Weights of a small GPT-style language model, trained from scratch on English Wikipedia.
Size: 8 layers, width 576, 9 heads of 64, vocabulary 8192, 42.5M parameters.
Architecture: LayerNorm before each block, learned positions, no biases in attention or MLP.
Training: a variant of Muon for these matrices, 9405 steps.
Each number is 128 + 32 x the weight over the matrix's rms, rounded and kept within 0 to 255. Layers, rows and columns count from 0. Numbers have three digits each.

# layer 5 MLP up, 2880x576, rms 0.129, rows 2481-2621, columns 384-431
137077071120112166092114110180161152049100124139161126113103138074068157112101177101119162143115116108174199128212124127176118079152099154076140
119106101105077146168098118148159159090125140140105163123123102112095146120070142143145157094100121149105140163081196053097166141087135196105139
125166158128142085157130135150128082122173202158159133196117103130173057100085108095090175092082147173099191108117138091122165115161082142096140
150126156073119098105124170174092183136102133116094124157097134119170084150108105153047127133131102131152092157156162114120166126116146161126133
093094142111088089106136103080156127152175108125129171123097147134133107133159152134094161059131182094162194101182121135082126146086088124116148
115151176138141129108094087113095087151054157098121139111138151146184145122059174158154129120082141123146173125172131148143119134100124123131101
113154133162097123122165176136118082107175164087100186159094157083147142082107146125076127158154142143104178094135170114114163100126134164095110
164130095142190055129154145160136107175103097106105181131078112177147186147099164122127097055056116150104123151052130111141075144060095138157094
140122151149224139083083174134116132176140118169106108178163107134171088079118069146153148140130105159089163148124204157153080149108067173131118
143122065140120170126133145130148119134108122138086078135104173066168114145095116123133085116146129129135144164114096150140150084113121141015109
123142117102095109111082116132141101114125131121115141142100164117125143132128141117154145138055152121155079150151101064133155150095147168110131
130108118088153178097119200147147129136167118213099188198106104123091113056135109136152105085108116071143057055098102075146129118148077128148122
136154144145138124155126139134099092083132164153097144122131153114147150104115133113116132160138149139142134138054100126145132088154116167132141
101184135097204159096145146125063078105150132124173099133156167049129133202084090127121106106107117158117146120087065107139153125136191182130155
165109167132096096106109164121134134146175139108155130127156152139151112167154183132164115125164160168131114137140138094190193128142071156126115
166141154125121110154143161143147102165112125160130163113180077099138097137181154146120130153101129132203125096128158138142156071138179116128159
133119110108088140046115064108163102137137135137151117116119110112178129175137056130164098112112089145115159060118073142190098124106133104098106
140118085104050147123131092144155125098092149142155200153200139126141179161120165117143108156162086139079102099130121143101154146136145129078104
142097109100173061090149133095166090113133083141139073129124161140135119169140087134162133110059111150142117165144120159141095135149094110117094
146125093082108099152076063146135109152124147134148121158135217128163121103155125137114031083085122156136081169133120140111140091146153142077155
161108112122147135119111111106189124113171093138151139154111169137065130080120137146103113134095129103150188161102105087144149137152139129116150
141141110137155160042151078079137081131127131157117121131163165123142089142094139095137159088112133089093092059156123140120149203177102116118114
143130104124138120158126095151148123139151163103070148139213111147109118145136122123154202176114122125136132109104064089130159119081141108122124
147123070108115130096086084168150171180111138195176125084163129078138081113132061099131131064132116091172192116143136140160139195141115106169090
091178039135087163174146149152168124194096149167064101175114153143175133075154128169125099130123164123091136077112112091128093160187117125144175
123127121106195110095129075118099095111137095136134085119118139120105140151160111116119194188115116157076168040164154155129155129112110147124090
104108105101178174092149139180120107142150137094122145170134136173112165080097104140114146142122190098122109119147108126159130169080110109146182
042156119156087094135145131147128151075153162108134152088117148098108165122175087072112096095113094155130157125158154127159135111092149190130139
145175148124118108115169122110142149123143095140137100055135108146117098134119145128160131118109137175148095120094132137100137128142109099167074
145161087143118122119087148105157138123101131132152111060123101093078102136115102068116132075082086149107114184160055131138153171111049080131140
095132132083162130137101113159074149118114175114114135132121118105063087135104168093069084173080169224094124171164083116093166108100114110174065
167098157121038154129136157124099135161125117128164173172145114188106090141122057142081131088135167105137160094165157098189113114115124121149157
115140129103121150136127120129130093163122160130174134146115113151105137139169141158148131165161106083092118064195056084125142102166082131165101
124042173148120221153127095119093117100128093136171120159119214110104145096114161080122132079140112137145098152063090088130164145146162182121126
132141140175109129180120091158162127165132181153171118131109080112153105115072129173126104072158142119146093130113089156104148124121174112128148
140154159105194152090080194105079096138134097155097098120138143208144097128145111106096136095137099163110100108154147115136098109158096155129142
154063071122116096133179102115158143153059141201138164149144121128104102119164143105158163169134124170114126129134142105190111097084152143138125
130134115148105137112162084124189195110095137133118131158176101133146099110150144114096165148085126063090128141158074102094187091135157124060158
066071138149085132187098059070113100104126134204134058081177148094071053085165126083113210111160121118196078170140048098097193120111167143127117
121151128154127101111165127130179097099118158111131119105112133144120160168171109111112098123159122130172147152142203162062135101122163169157214
134073093125143175140172064120136085198114071131154095086169191144193124167096072084086148087091084191071146101105124144155154163139078158171164
097165101138105190178121139115111155122091152130129152183185090082163181111094133127123087121076102165178109131173148094121187117139107143056128
154124137144145106132149126164122091146167148117121136133151160119186138102115155121148102130088180130160090130146087108139126132103175135177109
155088121111101098124137195150141120104137146133066133151109139121152163147092140126111135169142124106190149134088152106119093152142126156072094
122127142124113117127125146167168133171140166084141093076051121094100106134113131109130127136132120108143136128149134057136039144150042093139107
121118116100146108144100169120156070103125099076146169148165121048141121124146153118144090070144167128113170132158109145130113093156130129186135
065111052109130175119063162107118108102104118149182170114146141119092113180148063166118110108116141148138079164147116136146103185155108070122103
086146159110085148117141147154144153197095133134100134099134088110136138101154088086120112134091089082121170141102091124151139111187129189113096
188101179113143120118111150123106109098067070179115131121137186122138094142046138115140136135140094152043105148158126170145120111096181138103164
077160116116151087135127075132148118131139095114125158142146138145088136096107122134143092133133141102108130111119103097109129086120100146167136
144127159144183147186124139025146083059158102101112112183108077175112188054176055093148116156140142142085138138130046082128114145110165148161156
098127099178115149024176160130125114127111178179119141121120133118180136149154104160133127149113115096131122150133145104139167129111112114147192
155105047123092103107082142164105126102152105135078151108148164120119105099117110158124153123092119140107109080112087127132118120134150118135132
162127133145171119155134143124179102152094158082164157127119189148225133041094132142073194112130118118161141125097092152097125168111123086140204
138145119126133118149145143158154165159135051079118142123144087103182139079118153146105129167088135175142097212119124104157141103137145118117189
145185205147119107136105160175119110126126132142127151114196104151180159134172119130160158078112114131062073176128209114118121104108160153133149
103150124122148149074184118137126153107072101127154152168100149088092089176148073090142114156065139124111186155073127142116125083144163143162170
115108120170041141120096130137135145137143188114079160155116114146124107141139126148166117093107103133149168103132186063136150156096175074128132
127143178138108115091116132072149084158111122193128104104073131147118124131077112122105147106068142184145128133196153145158174045137100137137108
125093168123117086093099164133106078179136148158138162111153119083105099152048103130109119136133135108054088126105124076172078124149073162135128
081065154132158151173158112164113097074114084147126148174144195161107127104108169146139126129121100197103136166174076109110137148099056099146117
153102142098153141150142142103104124114064177084134144076080114125130140140087141134181146104163124101070164126138156117160141092148173158178170
113111107166111137202137109124136107106122156186127171129109107109099095176094081151163159132133123106145103089139134129119145117102158133130126
105080139103133127121072141102087106135127120114132117146120131082175134142046135139123144107098138120112118116140105080044181126120083111137167
174147178111154191176137110133156089074062105174130118146115176103089183163107066160106106164173154135125163096115078173150181144063145134111157
104145154073164145143116079097181123183138099164130120149146130114133117143132105158112150152111152093117135107131116147124086179108145083093106
121127126131097195164128165138105115098119148097138140121152086128128149139135089092115130139090159110156072153153155146101139069137119121087116
120153217142131134142106072147181114089102147143135157079133104135186134137097156153117150119152150101086131137120072226171105086127127142188154
189098098132121178125129115058130100195150137158146154125167114144128168120161159143129102083176139067141134107127098133109137159141135101108132
108096121090143101169102176139163122166077071125097112129090143109168067144182108086126122125130080079135087093139148093070138139118167145121101
111131169135127119140062149117097108135157132137075123155126105101146129125151110179152130098113148172111116095138134146152154144116134112171099
150175130081140167214105129059118139097152043137090099126095164105168122203167128141150141116120195142127101173130145208101124169098113111090102
178173145163059116125173110116126111135119141131120191093102062130153129131151107124096127134231174189122127044116139106137169130175119140132154
118150162090150195144127148138068176078091129055142111194116114142118080124139096114127133137144116130099181099102129127142119119110145176149085
111141153112148113126144137112167115144116141132079113099175146125099179172093121158139123124202089159127150101156124101152132181135128111136161
175110132172142153123185116107137157143170134103109141106149093162138189137085102125102153126131149133196172138101146181124080216194123150105114
133120135144153165141138118166122072167070134144165117157136120114139069120176077124119074139115095153175146090106125125081094136109093160118149
155112074101137179149183096142166110163111033133135127164174135119125178086157124163106147152092060137148158125149152038094154136065155121128118
097112088128175078116144109163162102181109092137102136107120131124093136094105142166110109155169119106113097109145132123106176128131153054125134
116073148122185129048135090098112100124112100139134182120103150160116101186101073129148129143095152247081125177163085125094184108190090065105184
028097149141084115169141184160131123125166063134102111074115088102141175132084116139130119146154170150056173123116137149137171164087106140143154
115129110115164134081118114123126141139109151137089133116106157139095197146120136080160123159189088127129166170111194095117107116155179150109123
081168103154182109099149077065130087129121131121088159160143133119141069127148148086135125172134086114138130113089093148164148116121122162202180
117048179122167113118039195038140129098092106142134126164050103085080139139080120143148078175152164122152114204122135130125080128128095182165149
137119074124135157168120107084131117215106133095131180161126094140142114151179111088129119163074120142133086163102119068118187178135120091130088
119184091084180093166135156100085116089110101189109155155121110099137162131164135144096134127154131133079096176130108141124146146119114154099080
118157118121178160115156108119137097147095148165105089125073154157106113113118139141150107081162078130157160111169120149208083105121133158100121
092149095080119106160053112095079118161170133116108121130159127154109097068092153123127148144076101149119127117135172108119135123131088076142126
118137077105153113133159174124146134073116077121142135065095113085116115088133111125161129091141083037170136116132114082192134167125123182107148
141140090157159171156076135144145152125090062111209146196175089081101142178144112122128128083104113063083132137118087172133208102146091106079191
118114126142112130124155093148102153117126118144160080189087091172116118182120167191110156160107140175154123108060143129112131203136157111138115
149152142150159154146181082188134106130062117162117150140183136139180116142132117127100144080128124107087138144140122167216154137081122190131148
057090016112079157135042146111113055128087142188136183125136135145097150122125170093117084164174086074176110102147123084147166103126130126136126
150152120117076138131122171113149107126144119130130200123149089066168114111144093142181087190158111085188069193065164089161152169205144145097161
108117150103125119087095173088154142145116096120174119089123141118119120049165099143097131085172171179145072107155095152114110117235107150184106
104128112081101107155137090046146165075102155121151072161150095147109143099131146098152168149113155177022116158143084080120154138148158147129097
107152176162098185080144168106074096119103103115113105120145080078047123116097136114146110168114081201162184164185041154155157153162128126129133
155096061145128114198055185103130101132120135169162133137106128123028109120148133125133121165165101192123165103154178110126118168164132176063133
130113080187161138127166061067074111137109121127119066187210150160123061128089206107062208134076116136195183141146162123143171112089115166151095
110161102162101131115131111107108164134104125183159120107096129084124135094097099140115123154145118136124056126107136188123152040181099118133082
075116135107108105074169093159179154156134115151146180097144156139148108193092126152055139125223156136115028143103191110157107088151155195103166
091114083141147094095175081203009080118147092113168100126149176143183124080119143101100184087125084132036115157139083147071135155068137122110132
077093103091167127079110105119094136125078161128165159104182124153108053097158083115104126113156128126110127125124099132175148128151085100105136
151074109122149186078065117214176129167087137132066142136118169186184143147123122133193103130121125141115160152078148130180089118146153184110146
096106133122165158142126117111119136130118160161113140148098088051139126164161123173111056146153076121086123087189132133131111159069105145113174
127105180066128152125103110083116142054149110154145134120142132194132116082137163138116094048103107119189181082120097118131126095099145152116145
117174102132123112121177121158159097130135111117114167166149147129141146108154107140091119118108139167110133143131120116189176108167118130117124
096160121095100148169088143121123100110120172153150138131111136116080041153116138099096169122111115104145117161153146158111135114085106105154075
113195075178078089126156136125099119073176106140130133128098072076114165064118123113155117126169118127185108148092162084163098130119094122076136
120153129127136182190095083175073143100040121129104074130150073109164112100146087108133106105140133091098188173140134095188155121141110142134158
087051074108181118122112083139182185171144146088088095106145098105158108178114141105112110008109175144165143135179139130101092159132120087104124
085099146137114074117140140081124147108131152164101173122121167125117133147113115173116178094114153095125131150142131095090140150178107114113130
160127128156122117182164147162107117134129094125147125080158118135147159103140070097172197149150174142144192106150149085199088103138149146185197
085112117071156145124128203141127132163154171105141163098181052116143183123105099156091118072148109052092138169153120139143089145177150096114155
126120122095123175105098119107073106108152122167098162111077110093145077132151167142114095120180144129115097138127105130120080107101096163113153
128108101093068148175159075140196096195136041160111125145111112150122111078124171156149096133165076158172125120114144111112120164124111114141184
168055113112148160130108176146061110153166111144092131072095170103168139139136151157070108099157097107061132106122132150164090140092159097161177
115113062164089183148140051071151111084143151108146151099141164083094118100067145156183112137123162126098135172110122147121108105089166161112107
167138092119095054178110124150173170162076156131103200150126124103157142090082130129143153125162122147118153141095132122134132079132115114138124
163105029130110094110135129130149128104148101122172092135116163150195140098059153095137143077130147077198130164103131138135138194106181096107089
122124127116134095185114115096115133107175181145143134141182123060118152164187149109142077099132100104131101167110039111141128117115107127161112
108092153132147134120162114135092143179121166125186133138129146110134128117121122098099107142151150165132184160099122156112109101117111122131148
117115138132068115114140116109148140135170112148129135156121100072123123141134101126146155023162118120134134104158101121148079117145137113100113
132164164111129120150141094086173142112150140107086138130118143104194146139133123161122130135109102105227254125102140081213173150128084088126142
100103119183125077174094103063139145125130159118122116104215121062151144173105140166095132145115167102165149093084159138100078098128105112106080
101139118069132100100130128169154123128151115140120086133103124109186115219125161119115108068059116119119151158149131039153078090099132181158114
144181148123116133152174146082104113155102132152143156187088151119188140119171120106134093158137121115126095149130109136077116159161143112164102
165150141167148103172127112127175133059094135160153087139108108061081198124117092152115116125128116132131105123098160081121104177156087078114075
150102089137116058184180106089138127139066136090137129148135065140207119165152144102099126085105136121133181078132107117175083103098138108134126
129108164091060147128116143107066056107155106145117174118117141045183107111148158178117104168098126087133080092130125147093130165167115136084116
116123114096139077087155084159135110151137143107104152106136167087085096132135136121131065171146137103130173097146124080139126139128171176164075
125172142169086127108129124116170148133111148136186142151136173129161100118068135077077179138144150113083096168139160156105196156156094137155127
118131130111090127185117126119134071133092123114147126161115193113144066139142106132131120167104134110123197119136086062105142119175136128133088
121033148138080140113116103118120103131117103125174142136119160153106101158160116102188087133122143110114106107112088080080170094142108160085105
170103134194160165099123132139079121121181071101160109109112101128160075101177155164154137105121112092110119174091100093186134103176080182127190
085127162207110077124116180111115153126101120129123124156122125164195162110079133134086121112148144119094124080124142067158178048102143190116154
127098199078153100089142133180106109150080177099124105166047179103134119142114091161079135134134073083106110127108070127158077152140157058158112
066102115144094139145122123124090123132109140162091155134168160140153065113111134110152149138174141138103184153132124137077137173115115046151113
142125093087134170172090119132066125115118071167091156107147129165101170180119151138113092061120162062136114175122113184133099156134061130150162
123130125173092148086135128144133102114099129170093140124096101123064139102132145131095153131119127133089111121199117126165115147145134108164137
104125137128152106126135104191147137149181104110124117203117142188123072109126132181186127085156081144147157100197081174121149192100152151113176
# layer 5 MLP down (transposed), 2880x576, rms 0.122, rows 2481-2621, columns 384-431
105084130105136114068147132101128135090126114101074129111173133094128142114176136147201094136170129095118127105120141166187137119093082120091111
108100139088121132119145094103121128102102161079085192156123139094168157124143122131060185067143147104193176098143154110122122085117105115157122
116109161104126101101150114151146126118099087191178105141083096091120109150177108106085058117126115138079116161115111150132129111094147117106118
108101148116133150129148119088109163139153130156160123137099147088101106147185139162106086142119133106162150106082081121140122131118144093197077
137142118112132118109144105153111123148113105127119152137113143121064183172094135136107143189127099088116165148105109141147182147204102082102086
151126125059135181105093087100116109145047155154162077193127159128130084091131163122123120150124151127152143126134137161113147144116102141151087
117193119100078161164045129071150114160167109176181139150075164141172137175113130114138127077128131059147061122104103089131142138140146128137124
125146132148118133069151155092092131134179140048103126119133152121115114135075109155118123141089108165146130089113147096157084102137105125120096
149111133068188140109091103169105122064200101138162184134111135157142085173153139151072065102084064171151133090068145147096082147102123155114077
134090116152147147118105148118110114174133174075127126102076136120082105111179102149044168166079091120203139076135165178150125130152169104127155
149086120076169158133114124121153070101088073098138121109104156144150070109107176159152127125145159140085199147153112115120157122158175149157127
139127092114124128137148098105068141143080132071146110146075154177175125127106084166140130108135124044129116106117138131129102133154133143200170
146139107194166136083128182117160115142123163108134140153116186086082126056109164165150126148101143120144137174129088120114144108105145148187171
124098086124077109173123147119059177086139078160109146090170122135134098148141140134111087147148135090105158134169135178139138131172103132136192
116166136189103120108114153111112061083137160134173143146074135086126133121094104180112111119113128106152104098116109131111100140141183138098158
143131153126168117160120121126073144076162120076136137092141104072132107127218159050172081120077069162103157166113110155089162086139130120140121
117142106088102076105115095109089173086090108152129109081157075139149112144140135137113172141096176135028096097208157095123123147175076133170145
103103142122057123144170137199161181147141068103147163094106072118080143056115126131162091180065108109169129145104208129139165079152152106110151
157129121092120148092102135077162116099075102185134103162063122120139142127171145141174150155085155139181197167125082128137122093130100143112152
139164131129155131174075127141092107185136070117119158134147127131108089134116113105103103131095136089098128159104084129065096167109198158108073
134135085133154104132135075150106203157114099136152104174120145114129117109165109168133105116087159078090097124192105132154161130081124110135074
089092158150050133163118151079122069161144156071120134126109160056148157130148083165194144116167183079110028106086102187105113112144091163146133
119148127201177190000130095161175165108146086110083173088207082071183081139105088127162201089116161136135104130103150105112109084139128135112150
158145096078128098158118111141121085102106136104140143123160104142108066128142141116115083159143045143153119166056109135074112088045103144090095
066114083170125152150042149184130112125044160154080150123140115140159206152212127088137083085091091170116129149067089138149126159164128075132033
056102076118122119113115101147131173130102123157101138124100111146148145074171133111149144188091128142119163120130158069120179178113128095148120
184097145120131117130120165122151077122129143164115144158122114119124156107121155122150046150114156152160108010084095135170136128135109096074167
163082120151132142156139117094124143139146188117155077152156118100087130121142110142127103165208132152144156174146101104143146135076137158153127
090122132156099144145152160168049085098174156135156160133166145118111085156160072180114143167137187159177107138117120143175084131140163119126180
142131151132186088128165145090129060117073156097085139115163137120148099142147125055169087131115103116093145111114164162178142125125117116020112
155178108132098112142161141150168159190123148118131132162101098104102139122159096071196164137131131117105122164132110121128174089136085099097127
097097096143113155150133161161160181153123151116129116051120123134146097124119129140150126189098089088149139106135138134089065142160151153129145
191122101134166114072146127147161144097186139155126088123106100130179123174128149150096097144120142127129097099146100070078114140071138111161067
118130153165158108126211144093141146105126107099082117101146080150152114137128118118105095113139095108155160108128176106123095155132098132174197
117129118124145125080050158135192155108138132172124160113084168166126111108093102143158160115145153083133209103111167078147110143133158135152166
126133128121113152128096184108104099164119106121179161170134115181112177117068101097177125162118136154144132117186158102151120143121115154097118
122165086131135149145170136121158138138110174100095077201112132081153121164148119106105083075160141120150119129166144136131119117105136175197111
133159103130162164155148080108174095117141156120092162145095150108147106083166083099125149147198152117173119141149132096124159119129126105116123
124162086117133068163131107136143137142161121122108157162019186110073072119090150142097154087092119163091116201056014123140135129137149122156166
096098096144152130128171114143140079130143139099096110185121115105108112129155117134137113138125112155145138108096096068112132114129099124165159
122136075122111162112127102128069129133128107103201160127121144117134127077143099147153163129088095099138165109100138125108155131139137161149141
108153128112094072082103077129134102049119157123075159154092141109167176165128156112121156129133119197097091118103129121134114172122067093114175
087141195095095112128144176059087112112155100135153085139107123140186152127146135145200146084159150137121134148088142089150132131128087079118174
124155130132163136113128111104169180109098080125152104154119149142142093166135128074134059095125139123089116150122149168121169118177093133073130
087074148148143061138167196159142083121102152124128048125064155137142109108176133111124173059154110097117139109136186047097132213179106115162076
128149062169127066155129116096070167209129135097106089144147119152084181129133134166102111149127165101101129093146130111127192097078121100116119
117086114143164157124141105072116146116083141142068106114148107109113129126118146086151114149109132135164218138192153124085120124100056125083185
181131113124139081119139141178104181085145133137163219109183169074204119118198188138144083116125111131091168154089130172140130100139133139138158
143051112118094122142136138102068125181090098158102154181115139106143124083139118167162041187202151067097182139080140132117108092116172187156115
146136152122126151081138144094130108079130139153061098109128119197068102077164126107172107150067098136109132130094205135135140106127114082080131
168108176083089156106176136111114100129124098089180120131159152096136152104158172154108166117132087184130154148113146068095062147111153142137170
173103115061134149142083153159144146141117095110146127153151094097122087121130085134116113103097124113139134118157106108144082093114175091107128
140136119095178096103129173130089139097181144118128057115121168172196102113133126136104094139109137145115123113170155112066102110135163181136143
153187133141096112120114160131127184145107157101075174155155191166123127130091141067143110100196133084132112161055132118151117127147140116080139
117115124178110116144097195169083095109135135117070119107111103150148175137129141098079130192129191116146213060177104138126071135107158128113126
197172110101082121142145140167112115147151083120169168160165187165112068178140209122115075120118120142125087104103114110158127194102137164090054
142141064094167132136095102149128152166126103048141064158117108086091135156123084142132107129076165123142185194118111135128153150125133114148162
141159160129188191095086115111102148093131161081149085154150156094116083183112142210139145180131132151165117080101149194137141110148149120146127
177126186115102101089085161092138113131187099177150156133175129144107130150123210129120094120084117154074145084127134154183132161150099154136130
127126144093158144138111097132135099081096154141147145140064112122103214134108171091198037097204157153105171175109148154120133110138125121152120
139094116104097113087134120097111153125124159128126155081099103107126159136110078088176142153104104088139148131104128117138091123127129107130107
126134169137078149150120133091125095172140106115144103143120139147105091117137157173218114180164155109128067150067111195137135115125113105096194
138191156130161119138100132137160146182183084131088079155107115071117152107099147122121133169106119113107201170211137171140139167144133099142142
146075096154097151083141190141057081182109099120181123126134175113123102120137151100103090169103172167103116106138103089149130129181205084077181
051158118098110148121107079143088102122085110180140147163153139137137136209178118073147112161107081076161070172152168136066091119126103141162145
174099149142137125193160091128105136144092138138108107119060145149132197097149138091166101157111153135091147098137091161146121111168147133078091
140150075089128147134099101130141082097095117161149101143119174097126153130137109105143081161147117177098105082153168119118133120160093116053163
129134135162033135135118127056143101141082097153149127226136134136087092163118131081143156185125170119107159085115185139113075095094137130145183
157112176179062136148112163148143113141098087099113169146131084161097116176087153129166136104142116138089158122075067114115155072107141105137121
152114153138139101111074189121127128193095075117173146067130087083150148119111116155155161190136141205177148132162132183184115132080068119145105
133092108097080055138150136110162116052137098122153115111105146089143097067155208158085117115159094171140156141139151161186163159141127163151126
123063122158125120154160087081063132207158101092147173121140155168140054110107142159106150055141108133181143144144119205120128135080160103164110
190075086207123101127168122169136136118128159168151145076072152149166115120131064101120166184148081147128096123111102107148150137190190109130153
142109077076098150097117123081157161108128167150098143130145096165121115110097154168110165139150219199151095134137117122174192102184123138130122
141062133138136118100133115100138146147116164105087124119123096187124141133151077089083116162128122063167145098094171157075113147124161071123162
139137176097122125090133091087112147071117139101148088235109113091132127173135171100180144069149111194137154186138126117142147143129112092145181
150126165053150157095137156137169094136192165129050117133049163159150149154146134110114152099106106154138128148086086135118131079110128101096112
158087187129104155108120108129121073085145148126100115148129099065143096063130150139119166172112104173057133127132117141148110150075109059098141
151126159092134050102131138112138154147133138036134112177110103102135078187093139108082124121101153079105212115134137114144133138152112081145128
136160078074133136224144159133137150160115109133101093202078105131172133086103090100156126153194172188152168164136058139133154102128148059120157
110152109139137075159129165146128134167169093120128118158041115104123089139192146114097095104149084102175152098135107132138123110064166161171100
129110176159113129142072197164132094141112170171125154097100081155122157066121140143202099123168155153089114103142180139151142118157118099145139
095116047132135207155156121170155139105169105096124062120090116135104091110115077148149122076087097121176126133106150139104219154141126150113133
129098136160130045103151093164158094157096122156116164137126122173120168122126147144075111114168147109137153159075094085173113103066175188163139
124094144099151115128137073152123149151154158165112088186174135129076133143131146108178106147135162144131203164094173110056061118132148145100092
114122140115096155141124134146153085112124143188128127104141120147137135115128127150133117167116122078205103120117100102154135094128129112137151
125151091160123182122136120127179188102132120188079151188149139157113151195055135111146141131072125123118167104099135113172147073129114131131193
131136108089122157179106090109116073165131128132173076118090089142145153138128118170155116168169151086068158087188156162134128120152099109141115
156064117038154073176196128115103137138149111142089117076091116101148103155089166129121122136146098094112152122116157153156156111120174107122157
107115148096102076113162104097147057122090133147186117173094169116071144169169134162178079087157081149161095110178098144185122093146138147129177
108133158168066154093104130192119147152087102144124140140143125162124201155173167084069096131182135062113102172143159131179114150131112114113083
127164160109200155071089112158148099126166123177171110152111164166122124103137209107143083129134143124138157156220131166082189142096139190125126
125111108162111205064135184175079143113121096122119124133157137060054087066139156107147126143116208100156147135099190038066116150191093095138111
088153094142164114168096156118086167126132123166165167108137156155134166142079140101128123152071123064122149087076113105097144139124108140147102
148135147073102096074183134168109097097126156125130150147206110147122145140156088142176054113181213137223146090191123088151154055177153124104059
118139116060132070153127149141120121121104133151149135111141167130147193106097137127155104136117071160102106089085079095163158160125091046113152
157059149180070102146160127069156147134185166155140140116151115131066142143084123133131114119112154140083112151118129143123046072184133110107118
162105044112176138134114093087168194125144146130091190163042149114134178156158109160125083091162103102117115095112094130147121140098136164148084
146156064121076093154158163110148116175158168173126128155160134107077090091091160110180098088155124132078130084148106130129144088140110065146110
088151123127145119097157126126136105150170093104118122181199152183122090114106113118188149098109118071098138153120103131108190118061141148152131
146148148141091129080126159193204168136073144123138109180128139152094087123122112100138197204050054119123121153084187160139212136184120151146115
101078081110148112104109138217093133096069166189111069074157125196155147131129133154108139103048079131121151159141152126104177131125090144100121
170118169140116129100165102087114141093143143121127075116102161128116124153088066175140143152099178065109182131102108125060095097093121151170132
128071089139126092191135101099151106100128153101140112132116073117154091059114150154134149126088161173167149126153129153142104146125156104077106
138050171119126168175126093119103127140075215128113091165107173076154168152134111113142108146106131156172119104084122138053182133146115098045164
142173135164126149081182131174196160120076086168104138123125117156105054131140122094098120142073143105131140113137166087128153150094107133120180
148166097163107138134149127107121128150117111145151138109157155093130145160126122143079132104095175132166144114147192139158136154128124074208130
129084055167161163162180160134137152108150144101094115127107140143132093094115114085042108099140156160115143133151134158155146130172152069150111
128082124057095125070184151148129169108123162178135075129132134110178087056184152107120090199108086142134171133094133139088197123126179093102162
146072140175174175122150049115099162093098126149174125108115082156169155123126133136142131134098150121200124068123159102148140146145159145137170
134089124157111078133152120145096165145150096099049098153163155126111143129156160087103096126124143095116177144106153110152118108092154147130109
140143117083139105088097111135149147116153138121112118162095154170076082103157140118120120131139149147123083116088126156113152100063160090123111
176074134122149148153145092086174139156146148102131164118139145115134155058115070150154132128129097158152137111104121077063165109115135110150190
142083130151116101129069092124161119187124150111065080145135115179096098150121093111154149076112189115190109132112118103151134130075125111098116
123119106118104127164121127150088150060089150086181084110168110151116116113106139105122070199163141130135112147186150146165103137117115123165227
115067114085134092127089164158092102167176188173147134149087114134088189118109138140132139100115124140109125080125095146130030109095112088109104
143114087080183098132124114112126054123110149166162136110091117101161161117113089074145112117124072130134180128152163134082101073094055065196170
219143155108128138183082134130173099088144084086123121119118149084179095116132102114096178114152090136097107158088175101122114125126137119125078
083148085129171114157111101101105147078157129108165156153184171158161092083112105141184114140116168113118138150133161147134149100183089081116129
089182161130156108115148107153157114107169123155159114166198134154153096152089184127116139099142154138161160149079154183158101167185136147162135
132129100162135133165084112141133177134124143143159122146161097071141148148123123193118096141149125111187130130114133216143140146113169137105172
100161145110088169151130117059106120098138099148144127101085158131136157104202140158158146125129128144107147124084123116150133138114117145170141
117174136145134133139141105158125149116100144077127143109125131129093128147151092112071144124098183147107146082133150113142181118109110085076130
110118138164099168125147123103103175173148211082079107145155142164126159138138097122102141135079131127109129060142139166165093127158099057083124
133138132120104058177117125109114152138201084160153096100159146079165224111136152113132210179140153084094115125119130045113121165165150095139101
195176140165127120129176104183090137164204183096194105152120089162137137131103196125145032111149185137177165148137084139106178112112116106154153
145134167143131137179097136099108084142109097065138146151120128120112140124130130153110124108063160088156116139094129157127113121147067135167118
213077159130084160139088131157126071123158127179102163149150144057137032206108136118113140095107151177162156172113161094193108130130108113107134
159123116048063075138138141127117088108092127182170128119141125173196075114147148137170111113113126115152116157125092098180100062138064125110172
103105185138125146172134157121092132140102101131104134147107036110180130110162139118122107164074112125120118117106117198085101141099193138109119
108130074159062082107114137120148083136143078120144170157105090129100081145113095154112158208072131099170155116096141073113182103079162106113144
136113189093142126087148129088155123078121116117153147124101139127120138124091131111148122137151177131135148115129139140136082102137131160138094
112165119097100099068092130104200114119111127159105119147140109098121131109131099121164127070039180098164144175129095124097129120104076109107145
156122108091117097145117125118139144153036149103094081122084096135130164108143157100131132111153145146107133152140102146117104178159174117194166
141136146128099102135070133117202111131173198156113128122149087128107192226125125078119130155160160118084177156127157148095035198113110109139127
152100112083129108084155140124136106112124152129105156151181112171116143090096152120140120144105147106103098079152122117156207072135157133095121
149117145089125172147121147104155140112143148053135108104083119158104124113151183128188068127044169158099145149159122151089120098157160088143184
098104159108162119096131135156135181104159145104112110093088144084079100171129105161102105125101108089078131184097145117178111111051078084155119
156130145223087146097091126113109093145051133108096125084128059182154188137133176073081078088077145124141160078147132174104170131084160146154131
156097125130149125103050162124188165182143139116122149128114124115128141122102116109170135191144159109138123207110146098075157147169185065103178
169156174114097063122118083120123137120059107139075204070073141092143112142147111178224193106069142127127133132090123157147108095149160107177157